Weights of a small transformer language model.
Size: 8 layers, width 576.
Training: a variant of Adam for these matrices, 509M tokens, 7769 steps.
Each number is 500 + 50 x the weight over its row's rms, rounded and kept within 0 to 999. Layers, rows and columns count from 0. Numbers have three digits each. The size before them is the row's rms in percent of the matrix's.

# down: layer 5 MLP down (transposed), 2304x576, rms 0.0165, rows 1954-2053, columns 320-383
# up: layer 5 MLP up, 2304x576, rms 0.0243, rows 1955-2054, columns 320-383
down1954 106:450512461470570471496536388557507457475509489450529463433492422513524522515562559461566492495480402466515598559530413365504486501520443471525573455518560489581544518494542521581433612517543504
up1955 094:454539497570455506522537529551537501513511459605635500519549412461539519493474547476483597450536510576444610495557523533538508442536469538491527464539518465486570504536424533346472505401423453
down1955 092:512480504511521361467554536472500438455561525534448533488557486445434488467464520455612384493446547513580457511489491445527533545489580484482543499470505618486416360481462436514495484471522465
up1956 090:534455535537510439541502435452506540482532594546478484454480579543539480551463482444576484594531521457589558545453531509535437528459453471591502466539502431435481490483529510479508515499437460
down1956 082:521565467430446550493463585606574501534552466479457542512427495535499538478492626505454402502564500498450492508456527539520463493467534435534550540490517533580583519493491506510512539497545512
up1957 076:508479514483496524516468523499530502513502433485471492464438541440528546501456516426544432484498496445403432501446480493585577522509458515442530483470599559450505522493471493505447468539526469
down1957 064:410566482537547501602512505478427467503499525471452447546539567480503517555543452551517609496550496534581510551468460506437429525571481516409505491568462560508475470486514487474473510415401529
up1958 090:386487484546475591552459604447521405549466462487457526481550424504487459523529546444630507560469504542570463414473543541549544534474473483450505499460548487552551524442459480487587486585557584
down1958 088:606554506444466476431523515573553611455650533457498485495458502486484443436451473530497571504459500392548559573526494532501466564552438528545544522494535462515415465428470495500475435449495496
up1959 096:523476495456547539551438521483500497588562403469551460473472508522455480544433496524463532538530486452501531513540480446557483504444376459486489487476501455484576594459496490458507563517461514
down1959 107:474536482518567487500496506415544457521397490543456518460452579519634469529466397409567585513494557641515512478465572537490573457567551492495466482510569525583542461489553493501428526497471409
up1960 099:474464493512462524575604552426511413520555509346536465542432558604544543518482490581448460524510480511502445539545528457473474553564425476456451447423451450480535424517412545523526583483445513
down1960 100:616465491381523458397525504472488504474532504555441504480503419450498532413549493532540556521481544400377591510536540572648517376491487565528540421521524539484451485498562459436488468520510539
up1961 094:519493534472491524450591487477546471626461523461523518536565469552559515541432542450463545529440504475509564519518447510472600527486459531485556495523614426470451430618483514449480440442587480
down1961 092:510480451520545514494361524535454480447597490512473513457441521434463514547457421586634425436559510561540470486460495471519404598398601470559493471471475544510601446509553454421465535523432586
up1962 094:503474565452502588505549559588482475589538565516460484535585482454514519519537508420493515583551527529566492437517544507428537551527539591495608432455470529461612556510511416562515440501442477
down1962 089:476470496505496413489483493477572402465516517600536452321507496501573363483521457516510502437436533502546508499513464459479539485417488465538513587435510504475556495400438473457501469439468517
up1963 098:498563463468475474377473467514546438484557453486542555508523422522549438522458460549482569562477443468503535470484560435481563478528504513468461477466510533556346445485547518514522518502490499
down1963 098:476453521580544437556481520462590413512424518419485514460549549587428577472569441489484492524442450544449545539479521490459482483463513445475508487559587556466484561495500474440479466487481492
up1964 091:476588509480485544605476463484482519566451524535432516408471542541489511525494427508567571389529504545497537570478488494509491447530577542581533526476593561463522512455430629402445474433443492
down1964 082:524472521515517490431515506466507437491474460482536426463451422554571559551484550486505551609527505436480472515546562451571442488547451437496451539588584445482491558536545438576461544573501622
up1965 097:467507483559447476529430492559453534506491481494488400476423467507504513421481434535450456516432515503542483468510445545506508625537565503564521498436486488595502427552398503472455602561571493
down1965 098:590546478491471474456509538444518516470481494469470493438555513461553524492559531499401464541519493541434463575589500398511476434548522483360496540501541556440488491488620530437528551472514448
up1966 098:524451488509488524465507517455449529443564490576528492486474504485458481521498620429437477559513424416639401545459532488559525465490494451436572403564508562491511479465548508452497576535508514
down1966 090:461439414520525483486506464496590463481503452437428453506432505504472526470426558662531522414510576566488506582589481495528475427464458579446524493480519516506450582568537546531446448496582438
up1967 111:454553493506478596598526495550574423562503461552598529508494564452424625469427551417471486544451470525544494592467640449519477559546557527510465497433559637486392456505488551594492575409529495
down1967 108:523580497562534561556422421519502570490339451490409396535543530541529487454488588370552482462539504471563480475387488604583555461519511518489486565536480493605503465499478509486535461513485457
up1968 113:585562400447525492493484439454520516442496553486553461391396458487503486403526431459574551491444529386448551607490543483501497502517603458477461473546563585554441561468517501540419487492492434
down1968 122:469457497549493507517562541506466375516553505508545533488372500437475482454518414400458482415520547468545412504443515557503509473460586475511524469474459444544572494536497489465540533577456510
up1969 097:582535412506562534527496445504545434468500483558434516418413459487511514544522546527550588473445554500549515476515541518562494476552488452538600436513499508459548450533460530563485372520474477
down1969 096:424467557514461455548495439559575554570412482399570470503602469545479502584479595455599477543558510523458569469488491493487488471457475597389460467494509591440463567436530535513506608515597433
up1970 098:490503492548470488451534511504557440422556535475513460511515416575430441441491542517477426545543572534528540497488526563554467503487609427554570496578498520539476422587453435500438504423444609
down1970 094:395446487471516468491520504536380611492522577501492481479549516542456595544509480489459556460497436419467478522608390387465496588485451556437505434481442470538476536524615561568543448484539424
up1971 103:515424450519513458446576427411510465451514582524491470455397436520449498482396568448480436534550430489443582500527489557505462477557482530445485515444449501504454591515459443557403474504491574
down1971 106:524528462497510443469491496509546454567364606457536442616550450445583466503464520572454524511472435567607539534526543448504527562475498447424481493475508590566497515624486502519570566428466488
up1972 097:449551449471449400540508528384510487482480397499525536517493531497505458405486519433514456606473506459459581489440568531549524633450512417574525517503470450595418549457514500495488436565563483
down1972 099:503564481434491438445457470529506463490580536485525504569477546539594420455541484510508474598479465483456473511488558472481593434477530534513457450566440490532539435493409476537525502597513503
up1973 101:509504494423513460513378513492536525590447509501503402514588492577460497526511437353506389580590467457573524576532521419581519514483496511548385495523467525551436476453406613490447427562442544
down1973 100:484579439509553507408590538580491485486606504473479547456537536454463518526476601560499549443506521520378469486548534588454490487520502491483523505514493500419470525492489461451558458514480507
up1974 100:482557436496424569489439528534528523532540534458450551467458566460488490532471477469555486535546550511526581522482610535405539500552460470592491433485364437452525448531503397569547565482411501
down1974 095:402513487462565453487557504464567585455506461553478473510546456504609519524513517573461458531495589551484492466462542536501382488478507410468552530607602476560497510472494488559467507532523537
up1975 095:538443563453508539596474506453441547470573492493596535501460480546456542541486491500512512547517454539499569538555573487461620512464452560505530556486549534520528497503465525460443549511504515
down1975 090:462523529478437496535435626564631501516423590548479582431555485479479466468530420495504464403496436450500482489468471413556500541463551528546365471463510505465472456489504476591551475463536479
up1976 102:613533524389443520534428550464576519508519567504545441442464520453502503470543462426489575631492471465415555560532563511527534607440501461476455382489532524442505482493511456543487457451522376
down1976 102:372481460516565473456559503486346448519368435438492501504482472467416500489523529486479378415513549462520488484539482440474426432530571533471492476434505505485479474506451458431484523560436572
up1977 103:518444449489405545568489515563492485549565516526540491473471432465527469457553605462525477435530496448451526500469535562490564586493491452517503511497501483552602449563551480382369509548526501
down1977 101:503517510459459563519507542537529471572584470491571470575500521557566613435543470536552439444605540572467459510434434521478475555522469553482493577450559582550552490494523565519571454503459483
up1978 102:548487445448506534489435502427487406549565547506520498462473563554472469551484387454443491485398520486431452528550531497612530469582505495440437526529509627538454442546492615529581482485498426
down1978 099:504464567641475553513447453466466507398524397538416548528519467516423460447490627540602528381474505524647507422465484499432560459578538423452514510485546506602411596506468492539532554515487558
up1979 121:500525487406571496475462489401553536535564501388475478381467491532512526501585455494417466565499515407481419513502559472564457481477534428430466538500458511496520512582446494475506486474481515
down1979 133:574489460598521511472532538492532520543503516490495435499539482428535487441492537565535473492507493543538487505538522555525530523463506411560455614567421521513570512449520506406477571625438435
up1980 105:527437602441501511516600506500486501486486546442465482394494491493517538528593417551414563542463494515440452423545564558548428508521493466500422505505473454570453522539370486469534394498559423
down1980 098:470466483462439511569458501319441485398368506495557535583475541467468417557402542553543492504465478478542511546499581444481419496444440511475520451430569582492561468468510522481487471575514481
up1981 097:445552463484448582477486447431556489568487537461518575524446547514499475587538567408550537540442533511476510529493546486528504515478543488406423403549500550564488483509515508659370428522446484
down1981 096:514546495551480471507516488546510574481222493502472565431465411499437515550480486528492521535558499547478586461455531515554574502522521505440513499543502447579471495474473526436629397418561496
up1982 127:467500431604596537612586535419497425534504541545500514543412398519555425593472444514436505494476485519486569549640478478474455483589585455422506511505518545426457492497489402419513565542542525
down1982 137:461510519489478553534517541506482509470629567459474501505501432535466443477537571560551380519483554560411464535476570500523422561464515541454555510457499505514474545568400499528548504462521503
up1983 108:473498514486542529482530554522554516509469518537575415541561487529476491533529558495531505488609532492490525530488571436515484485497509565474447494418543550558499497492495454481406458403515548
down1983 120:561403488467497586441448542555538457568451494457493470487445488584474482583467394480517553534472520488421544505483482518507513488527469505507471509526558522450485479522555550495525468523543423
up1984 097:507455506501478449486461432459589532538607506470502464583460496513515447580446513430469524551577468543609537521508478455465540649501515424492547534432601542493573509503482593576422587485476618
down1984 101:484489490511470442506544491531427542472393496475515530473507537537478482450581493503475453478434483494495458529497404531576508442435522480443474433471496433542479443478569361470507470527625492
up1985 116:409514429529535466543501523476559470450566471573522505493476440567520465450508551441523512529510520504624536558507504413582481493598586506461421477496498482525446490534552474503412476391488512
down1985 117:566443512436510443459578428436629502553422578574510484475549500519529426455443463487498539553564526528476568490545451485584356429488440529545488510438460530433496545474421513563462576482508441
up1986 106:598487533474514492541516529516541446540541490381537580539477563555578430502486442511480519488506540486522559485486503599417462590558474504524485480450533471477542480516452522577468464487543512
down1986 109:498480472500510573458513449504492479463536454521504531551551467503488553518466470523445497505460529518506452507512469479582494446542511516449488449502490499469438429516512454464497400603559472
up1987 095:561392485507489476512476480529414472519521472519474529468469529485449559427506505457492585518569390445493519541506519577571523535502422423441375483531501573431476539540432457519506492477496519
down1987 100:498463504528447553574562419566412523445497522432497539609390511524495451624496516439551510547476497481399457544591516469496482507487504432335536487492406435467500535442541534537459471401430507
up1988 096:530494479455371468439494525424430517450498451393519512463564442580523511453585496525473475502475478525501546469567508480515597578550542439473490458513554530520451544518498428505471538528513451
down1988 093:478492452455589468491610511500577474493580493563437536511510444539501471540470502405655532503546500497477446521404471563516509538489505594581485446580511474641452544554458579493491496445488484
up1989 098:536516377441468504469533539448557490498536544489537465452501499530393517519432481491607491530586499485587528520514458486550594508663461452465506476518565500504472578498509497531466456452463526
down1989 101:386532546499538539518470475567581494544419433564513637506494549498537494549541448520513520486432537521501553491500617520509547435429518485494535464399447488433473443508520507436485483495489477
up1990 108:501514463464523506447483571479511503504494477503636499417520463510540504501535505516546509488446502442514553552469385518510656544521503524510453478521458491540505459474575443472440464462501460
down1990 120:492513493494471429507471520608568578522708492486515586462573482467548530514586563481595472456567386537503512559531463505507480558498431430464497484428477474499467542522500519579571538475529583
up1991 097:510473511486541466486532561526498486517503434529471430456441454548564464502559459580512458411460510490495531571495468512443551503492512491555492474544565501441461484452485512425333541473448571
down1991 091:515588494463523450489378541392560493530508521516458494471454500454580532481466516476515542486538569442523508465392502542504488551564465531458459494571495456502467541469492467546560467454581469
up1992 093:495491618565483432535574482437590439436472535520493331530462580487490464555451459559484485510457485508517538445491480470408471465480665504439541491449460532516446460449470519451491561516478587
down1992 094:529498503465420595430467507499471583500540559594533511570541404529559471440540543474525400469500527574538499613527359466563528457537414480508527393500557517487463553455498545491530508491547496
up1993 085:542491371506381489506538444490491537513514559520481529451518455485489450475516412514520489485412473466523502524470506474514422460477495499526523472507442472548506517530452468567428526497492451
down1993 074:415428501536548438498511445515523514481530430445464501518443553528452544514483549545491592491583526508418566465480551492533525496456446497400488579504462615500543567445478443534459493445543431
up1994 093:486539480427498480483482507399519493481498518420557457484461498671521497617524475445413484387501466422474534519532518497476492555478495468435441476400524489506444557513540497523533530480510488
down1994 089:508432505582546547555570547512512464606521529582515526455555427397498461423453476541590493543441474505493477477505541492511601405467465568530580496530536488554623400436523472460449524493402520
up1995 104:504548551438506440629399565545364449518530505585506510449373530447518497455497450398485411517479507499466558512537381564398446558503601406575504535439512479508514541469485490527555430490484570
down1995 099:432478453497545511315494505445516574520439442347480508477577538465491373457522549543489585519466498439530570424476510451528529544444458480537501524473497553552524515425469475569425401549585461
up1996 087:529533401398465511544518516323485478399456470540459459468529431525471498491598506468413475566563514530498435506442402452520510382484517428496467514541500494553444526572497527400460382553565518
down1996 084:560510534450528561478542550493492554440598519440559530497522543475450550586439487514551530414440522427474493607446520552465479539538496523506484482468495434417554529445593446459499537460565471
up1997 096:513460572517498484458424489447539501504479583366557544536516492588475493560423404402460592583492480489479624446532507443530530451561546472505467520512509477409497523506463470526501497456611493
down1997 094:552556499478506509485450535494432565542538532614498472445442516356465482485583542484511443466548422536506530493385515509513460541518544531458537575467463497552486517504513555566521553532491479
up1998 109:513561546518532480562514525489607430509536518440493360502529516455534470487522490487487468500500498494525529498530534365495540374530568429443498485494539538496483507511495385561519499458522581
down1998 108:521430538478413497488428506459526563565592486497405510482525423514492554519470574435509544544591448454430570476453480421455430506508543551499521522483572495528456521509441509424549501487529535
up1999 079:534455447545440500611525526451576396508541495499565417532463428490447483516442441452468563523463580453550587481558520540551577578500610532495483514506564548500433488480508541481456463376544499
down1999 106:532467505484487533508464531523511418517686499451515454470443450533476449530465479454460600579560480514518473471470491456522493607494574556579521561458519485443462452565435534444497459467590474
up2000 102:575497446528454553445492508478480540494508527410470535480518453445480462590498484491491529587470483386510480528514378473503491469477464465464470470454512508530570447556448486412494488602556487
down2000 109:435473505475490468539466487466519461413468475528586485473407549399439509423468591518434564483461492491504583544517544521503586443471536479523467444517522513409547466500485440483441437514448440
up2001 112:524416447550477470484499485461453461506509538525415389560428472496533473452537439454495548485432530438443567520483522519491481417585570535480400578565472593483457402499646402479431449493521463
down2001 114:458474524576545465527435528531542510391413614577450444465492546530529480459469484509534494565477458583463575531481447543504432495505514504413540508497550565449486390503453487462398510491500441
up2002 097:412458438465504464541525491466518547556440388524548472496427503496523546516510480582448458418488530422341479482544587448437525486474473457417476472432511494486490413505545514567541528542417463
down2002 093:566579529504503517468510590555423550499511532508548431525611420473540439455583474507516463513453606534490506438468526472511508477532483488547528533568541531439555551402499492447498480508597522
up2003 093:486526504522555471542429503393480523545519489534458473565507511401520474604506517380422484444511478421434554501539416538439574445447544458532525497595537465603429514603550461557470490513529538
down2003 086:607490505453440526464535467534406552442586483504461438485466556484500491510466541581488581487521535472509554520393488442527430575462460563496498490555559569445412574496484479496473428489487432
up2004 099:478559524452483486523501441582531520570550496405552538468461480582536509537476486481517558464418535595527526534520507456518509483437481496529536478486527467457494517537549543450493491513493396
down2004 096:469408530533476455525473540453467512494577461548442561542527424454416521436515523506508438502550469515519417547537523515537509532481485469470518510392517515565560499502390454580402497532498534
up2005 093:546533459594471493532444530352483508504503543485552538493462457593469492433580527470407548538441489432562545543480533471593555556471535522484466500439538515485472536464530475517489518497412503
down2005 084:449477594474551531514548469527459519527583540439497467580488518441468466535480475603542420551572516540469495485409503526539556439420574509573501537499447521435490504499462449531535523524519522
up2006 100:478582455498426504516450532538497480482546665576396493518554462489523469519481495527528501598561530536576568639528497623587490459460590495447522390593408529580519533499492413442439484451420493
down2006 097:578474510568501492537431535437502447461442511516545505516443460538467518620493540452540531564511514519543485433541502432513543422420420574412463624536462591578508499424497574497477562500496505
up2007 084:470434417522497559488504551560540591487483453517533444546491464535520536475595511563550576560553535563541484566500519434534495490518452561465567412544456458563502522501496521498480514535476523
down2007 076:501520527590463587545515511518389455576550521450339538575553521501453418546421514409459542586495557454439511464435504542516499508540542481505560531482491578528534547368477460417540453541521489
up2008 101:549529487536461473547460497575463487516542495538542514477485453490507470561481381496532406521531550432471589564553423519524481549494504532486475452533425510437398588463429500542518477481496531
down2008 104:584523456488559532447522513524518525587465494460533458550430499602497482436531506553521522501550504493461370413512498388457464469422413492455559497473519468474551434439589500438499488456501464
up2009 106:558475468446435496510486418407495483456491568443458474452505456524502447469454445408450482496520540379443548353494595461506499514529471446511482560529463471502444362458548436500514450524550442
down2009 106:510470457488500445531604480484488481561599528462533525496531542515502513538426489495546580412414495487514484448431420501424554513449549538534523466583503544428489578573554556525519482564385458
up2010 093:498553542501468489507501547435470519515492570388497525524506553504504515540556462497468522559581500499477567539524477515430572443548543508488512525518533429420512560596521550601398520499569512
down2010 087:491477387463524459441612602535504471516565440452446464599480471570504568403412476547558467538533556545506511488417561478593449496416487452471445521533552496556529469453457478541533442485522439
up2011 106:468491560515471527566491590523516485578553541644575434497451462576550462476487541493461544418555446590521509507538572474456488581452469420493556500470479467503491370605450469434556541491563477
down2011 110:532563544480481538435483498559556530446419438452497513516521519456548442455536540473504497565474530473530492563413439482494521476465465436419430541481520474560527623360464526544527418494487538
up2012 120:478460495459410500548501503488492458517503526536524479491480472434503438492368547516472497593553498535543593542496476517558574555518472507502482534442567512547450401555516485513429461503572512
down2012 140:639496456444483381521448558451378442528593516495512464533494486490562469531549481487601444535541538529523483490461445553446529505429573567537534382456399497554526523492416490450495589472532525
up2013 114:453429499508555503475474537481437500504535455476498553372415475451522581474468462512484522440498423497503582598526446542554561582580502526500484459463545453533434508506496433448338463579450550
down2013 115:528499489540462483496511600532474448489625439511465471521538548417545475549454556453550395467533402561557524557549532561438545425452537530554525447480612482606535490490467479472475532492575497
up2014 098:555596531554469458598518513447438437471600496475527479524434427524509432439503398493605544568502492525500454508476558462515455443604476545494474612499593514499485399448484472636493511464534522
down2014 094:518440525510537486517557499451553543426618533471506489490472581522467482533419534499401437451495461475472394546473504486576528548417530473543457427530545567484537500534497485448462440574509495
up2015 098:570440489489515457540419586382507457429514393432459463490466529492540474609464506524496480468524452464435491511587573464448527463524502463567463512492534470492440435548606508537409544533551493
down2015 095:472514500515461453511511573533614470445560518433539501500521477426552453395517440451493502489581537519494586537432483522504412455514552528492436467475466580523544482413553486491546414422572499
up2016 101:510489439544536484541575524447451483533454534436540453458482546495562492565513445526516557527445545535444545554451469545421443520490437528400514511432546515435518524598518477437526497465444460
down2016 103:526602418513461570447494437532426490494581432527455516522506542540530493437492527458481501469621515466523456535475523569555520489571478536523422499529490472476465370549478552441456408490397555
up2017 108:556593510443463547489443463469474534437555552516420567468492468559547521586561435404546560427524547548500568484497449501433473466559506550475538504513571596555498440496537500422488563536419484
down2017 118:441419447550512538482475406484487538558534511519518492499541478496550463531518534513437443581527465458528489482505639410514555572489531499518443457403466403517448536522472557550459492566567396
up2018 142:429493444502568543557531544539496534509519510537493565509395457549537439588395407583465489433462498473456471512664393533457464588539560542469477587505476485499473475485514408410488457572500422
down2018 151:496498503491451500516532462479537496522611524501454505539460483587490486534450497579476487552583433595511518499499541425510478507521513548477567489521441519466419546607441513492518453454445510
up2019 099:555404475487569379573521521483478406538515480504487489457514493401522523475502479538442493484534478401510514491501595407449515585453478539510417527497583575480487547461470479573408565439507454
down2019 103:515500544494477460468487476593461613463465445358532466541451480493472469451461509441602463507460491509576467549442503548489471484536491430513560541543504516558477408472441462488459435607472500
up2020 100:497526504525354522507577555500499509589512498492463443450506433561498503447509454501460441457484414485484547505480417462523498569540595524476578454510542469516420414533453523529525442466539572
down2020 099:476466513515525405511510435539408524590628416434556548537516511514520452534495477500453521415545455599516492403522516477544494497490446467411515462529407506474517578578497446464496456474457484
up2021 100:581471478430543449482575546486533542468525426575458476431496423446401547440443481517484499470494471419481425479538429435540532490519493560518500462560439556569439527496523445521508481571544446
down2021 097:459495529627623467610477485504429532504489525516488515344483508556487498490535505387460408467536522492450550451447575514540488554504529503539520542519626421491557483564543526459438370506501543
up2022 098:524491588519519505493488524595482498496542508501638486501474503504395454545567491452433557638352595500536464412516517530487493479587569587512524581360499453503483544498490453437472424463491434
down2022 095:474529409428567490554452501466514547466565441453489498457529584510502566517499552450498551455502479574491423451446590460585552483519417538418468491537501497529517450505523610524524547476530421
up2023 109:511533521454550560553464495515473484513490480514502465535463538483521569478545503497520548486410535475425482551608530419510553586495531502494513406527541556550438479505523471430523524528460447
down2023 113:473459537494477421589511464606461564486361565429535475497557467462461474445542480531498577558470577465444457482473537496475539524439484466588383463567422556493524561496570494509516478535433482
up2024 101:528425528541554445608493493474475501365491475478508425413450501621370494573439511521456485516566536445512463443542545523510515487536497514522438585463625437439449470542512471433479494467585542
down2024 103:545542404487470566497480511508511538580299556530484567530480517456530507469541572441590603481579444517450610475559443454540562476435338522447514430469538533510528517493534508521491512490488559
up2025 102:507531483471538444410513489482567411467481457528445538550498496520588625398465464404475467521492391492510498539558613523560566454470466502479381534533560531475432472544549562441490455532530449
down2025 095:503514465484438516512516530547445492498651647534521518641547514456540524522437447570497400476497531501469439505550565496533545510551458449465437425410477559562530447504532460479520486528511528
up2026 085:505547472518513562559462487410580520437522520523563520487473478512551469568470427450441495490468442475515534495534416474584541505491497557524516449449544559437579494565525473472534572457500524
down2026 092:514555540545477474516519529419600478493797459436526478464509443525488489463480487490432444530475470510470490544537504416479471579484513503501526505473557517458484557540454527458465498533599483
up2027 099:450429463512545577419374510457471469480486483457551473442408445500504518419492541516476417559510503518500424433523544503474500539533562486418523484478512460481487569499473532583469470455531578
down2027 093:491506495565546486624580433537550543479568601577466475515492540484520459497435527445590545498432542508347438594479425539495426504490415461574436537538515575583522473520436554559471512537573437
up2028 102:540453420471543510492441456422556548562490483534540437360536497488424460491538546469417464495434454509535512484497549444503514549456533601468513507571519538479495440518449417444514511477587482
down2028 105:508489503413587485579429460568567457516573530425514518582501528475515478486511508544445523511457415477537525485527418569519612507483546478571505482546430605429431476554421455532582418509492491
up2029 100:539572517474571489528537507511660427501485517380545468430416475552407568442486477496524518499508496573493557490526534430443453495595503471470407499465479548519440497543560549482588599525438510
down2029 099:558446515510445456466563436444502516489494383633514401448523550524551459422484510492459453474470490537430518490515373503505460405526458515559520550544456410444498490524462468527450417560614511
up2030 079:491368501469467582487518484506543461520491481502455541546500583552501546569539408449480567523490545466462472545599425529467569389511447489467523434344482517498471491533510545513482449464520461
down2030 070:523446504515504512391515493530432427575487541522487512444575387431468558475456506447498496482492497521530534606569585522480549578450466539483467530684519460493519531561529516544513516481555486
up2031 104:400491481528524504591477470532466487590563486489532556465446466480492470631498479546514487513440459415550514549489524504587537546505547444510461507488527466464429479534484574540494484500503411
down2031 102:581477520512578557441578524473575546463549495455461518481456420595494519486501613435546472452506590525497501490423504481525537517502531517565535460620497509519506494390501503424552625476519569
up2032 101:467550477525508488519518552416559429488499512496401399416516479487516590411572471463553515556541525475479589520526498433535544534640518453495526540534562515487518527513551509494547494446492396
down2032 102:510380480372470639528537507454423558499517509465533511493547475436537536549570521479538563487540641537496419444522506432471448538520445539554548533475512388491470521493468506495480433488453592
up2033 095:504500440462480500509474544468372499477480539481543504439521444576493479450507474498530403481578490515550502521502439429567553596503469518466536545430528548444535484520507524630420509468508619
down2033 092:595542480509559530580701513490487503435584488506497425505525487472462536496508404535529517516478421490503470603523537530534424536502534438457417553510460420502529418377546544470580449473422522
up2034 095:507514485570629496513469518613526446440526489513495465474493457491435541486453511535524455526525505495557560518494548529525436538459518611495555458527492459512508539514478378413490456558539501
down2034 094:535512523499468605393550450390547488494583465530499474507576560552523477576397435483473598523594469561500519457518481516495512426564548576498451526449503452485498523477511536481495419456480479
up2035 099:468399426520630483458447433474511475519538424460487482534446513552485451478489492556575486503509485496575463473380592464583524529534513437509565413542536440521443527465456454438477567531520447
down2035 109:549566595397412516518492535488424497462386526508545466481516452507582545531519526371407438444457477469552545584525531520506499560506530519461494521485487563457484485539494531571530450437533530
up2036 093:445543511511552474511450479408466473399528513572508465488465546502542543414493570345518560592506497465521453547469545482496604442528509563570474403499459380496531469477540498524532447472442526
down2036 083:518485545530552514507554534523491567521501546415515498492559492459452565532497473482562468436459488486424470398576565442519456511478500504403496520416571603482490561501496449587492609440572459
up2037 101:559483540526438571471490473497469561515516582496453458487534537510480609571428563474481538499491489554557556507468431478477510493572501458487567516566489565595467488580553457446527512490529483
down2037 098:462469505593493496532566505485572454518489531493612537439511529516421437603520590457459484476404506392500483493542576444521452548510427484630493511495386455443488518531430502531492445553481529
up2038 101:457466521523472513493516526592567456493509564466521521413536527524438653490526510426489560502469485472517553498496391438520546480517468467433462518518551508472458480479513467471419488510606512
down2038 091:542572572476425564481543472465476455558567539458538421521505525447556468450397504449553511478532562480477531485489414504493497536524509477539399480494464482500454589475532554439550554474565458
up2039 107:519510486527478610455579562503594473492588478542602415558524424562414481496499456476487487421534480563485551494538530505460492490493601519444552568526483624483493476497490563495541491461541490
down2039 103:481560525534530462411435416544540513520438522400471593452523549514525585478500514539494491481485531482549404472441479484490517501481454501592467508424429473572577520452496398480608524486482549
up2040 099:530492516549574453559539555393533554447464507531569499530551465410405513531391492530445425456584521514517489569456484535445541488503484558415422492528581493543553532617498501431439484486469515
down2040 101:526535543494569525359513562508491534559453593499550444514493441488541506576529481527460575492407487413481516446540529443553505510445443505470424402447541487509525535480448403515560421452480452
up2041 094:533444453448545509461493547502500481482586541487491365443504441513470434537523459652536595443451521462517479479509482498501426488532510430429485462472544444476556449525472505551476518502543505
down2041 102:447582546580390520460478400510449479550375451563501528552487524542507452504508576495448512477530420519464527564478507503464535483512420528506536478428497463494488465466494453413553432503485495
up2042 100:454500473528512515472535487507459426501574426390483462503444486496440548490446467504521495557532506494530554496462517568424508560502464485507521473431524434596452528511512486521530527473421438
down2042 091:502494474453425563538512486445572593515526578493593457513551505436430542534539467553526481503496462519511400431450520498476519607565601516436522370488566555466433441429504528497531477523557564
up2043 102:443596539562474459464503521575510434543539476470486564547470478533511490503553540443488458526444518507565451517443580506503542628536523413500568498508529438543459417470470419528520422426492493
down2043 101:565458488571457447543445550550520445519532525496611438523525513433522492440506423451496561591571522483451591470608451460566413433442495546555538514515463562476528471515506554570392514501461512
up2044 100:510570424528492531465482544471526530542556527451542509464546445455544445497505515648423494510557494535533484554495620481517568506455476492486452441517515477516463577483500548377490433489532543
down2044 091:522559528416535544479458481489523485526574560440538565476441358535530514447524513420471576526422491551518534570487463498526493487528553528522532467463475525500588492476465495538475498503489497
up2045 093:559479473498510457526486468448477532375456525559443539497539532484524498429468487465496489487561490477509513536522396394478501361457495566534512447470564508548429472528485549504606546522587491
down2045 090:327509523544597554525496503546445446551629497433410480483490550465525559537545533539455483565497500508524524453569456450505433493543578429522502462494355503431537437570524396522519483519522557
up2046 095:472495461577554444475462509566518513572525568465512431488400487488425523512427479471417471445454552609539499426502511494461508556533527475416510456501515531518478509458521565405564536466562575
down2046 093:457440460462504537493452473445499555503511521475542526490501515545544486488537544363452539520514502427455576507495433476562549555466483469582455577475438483488616505514509581441470528529443496
up2047 114:475453365546532516468565533504528498438409545479517484577510486587491503537480498459464507533434505424472508492463499462488495477517485515502545391457578451513452490506480460480499418426611536
down2047 121:436496434453514549515554494497418516550258492454538464542505476520457457486520509585499626453573512426483523520530459481578470538476427447531578459528606497496521520574392560504505545536503578
up2048 093:550534477639432484491478494561467519592504432454504460414503488553568456582423491431471461541473578503486541518417473459510512575530481523486466486554606535535414487494504453482508524569569556
down2048 082:396521587448601495466581455512559448530611539563520495486443445478567459525526547531468513454511496597547413471530526394502501459504503454509527592533496494505497425436507496499467510487502441
up2049 096:561540325504491526542448434409382586535446524482532518455471521574506467486497537500469616418453503469520534541483496532474545517485604504539462559448528571419467450547549405513431490616431468
down2049 099:568509636501498584493535516505570438542549468508391538521487506584512482564572497509476472591573531528472476574427523512542524478508510580459532451566479518499537528497453585465532485444563402
up2050 092:475552469471584511503564561500514477489492518517456492543445540506474512549484535526524499473593518517435473481554482509507389475471573515522509484459570478534491530546463627501503467457547455
down2050 087:566471468527471566417545468517450640491517574523581561489540552513391547472632592530509548506421468462518407480529496489500555550431488423523574438547420492491465535462556474502411497552487538
up2051 096:526398449551579511434365568399432512485537559480502487582494559521397479597504482463424473537606445469493432479508545382525516537448520497516598500525554611494497510481509497517546531492522495
down2051 091:551587510521469538560571375545493564558429593507489470480448441545462500431496491481483496440480515609517601530522456511523499480558566521465516549439471457563494457500574527548541407502483414
up2052 095:524464526514429499584491481557552566517524511529512462477459429617434469597448445448507484538477496505477569598452555499536416536511437494442502526436577511498532380555529499526573503481547507
down2052 095:460513508479504540381427516464461458435441432452414550565537571436459572463460528508587428486539506539510497402510483465524538460414544486554427477533498476546522479494540571484455412470450491
up2053 098:504497526466513529454490457465447532608494410562486434406440579484442494547394515349446546520500478531512484487456566462432498464513501453427475508461600601465500577548483543398562477487506481
down2053 091:472540522473551523408549482546578475528487548438482497493496435517457492531515492581553483495523448534463465481482516450591443484525516558510558514459434534451494444574537317527475507466445502
up2054 101:477482481499517521552501508408533477603559460510540559453467535509422500428471539435512428512489518450497554592546568540571545509477509447501432535484557453576554433498525535527507498411497514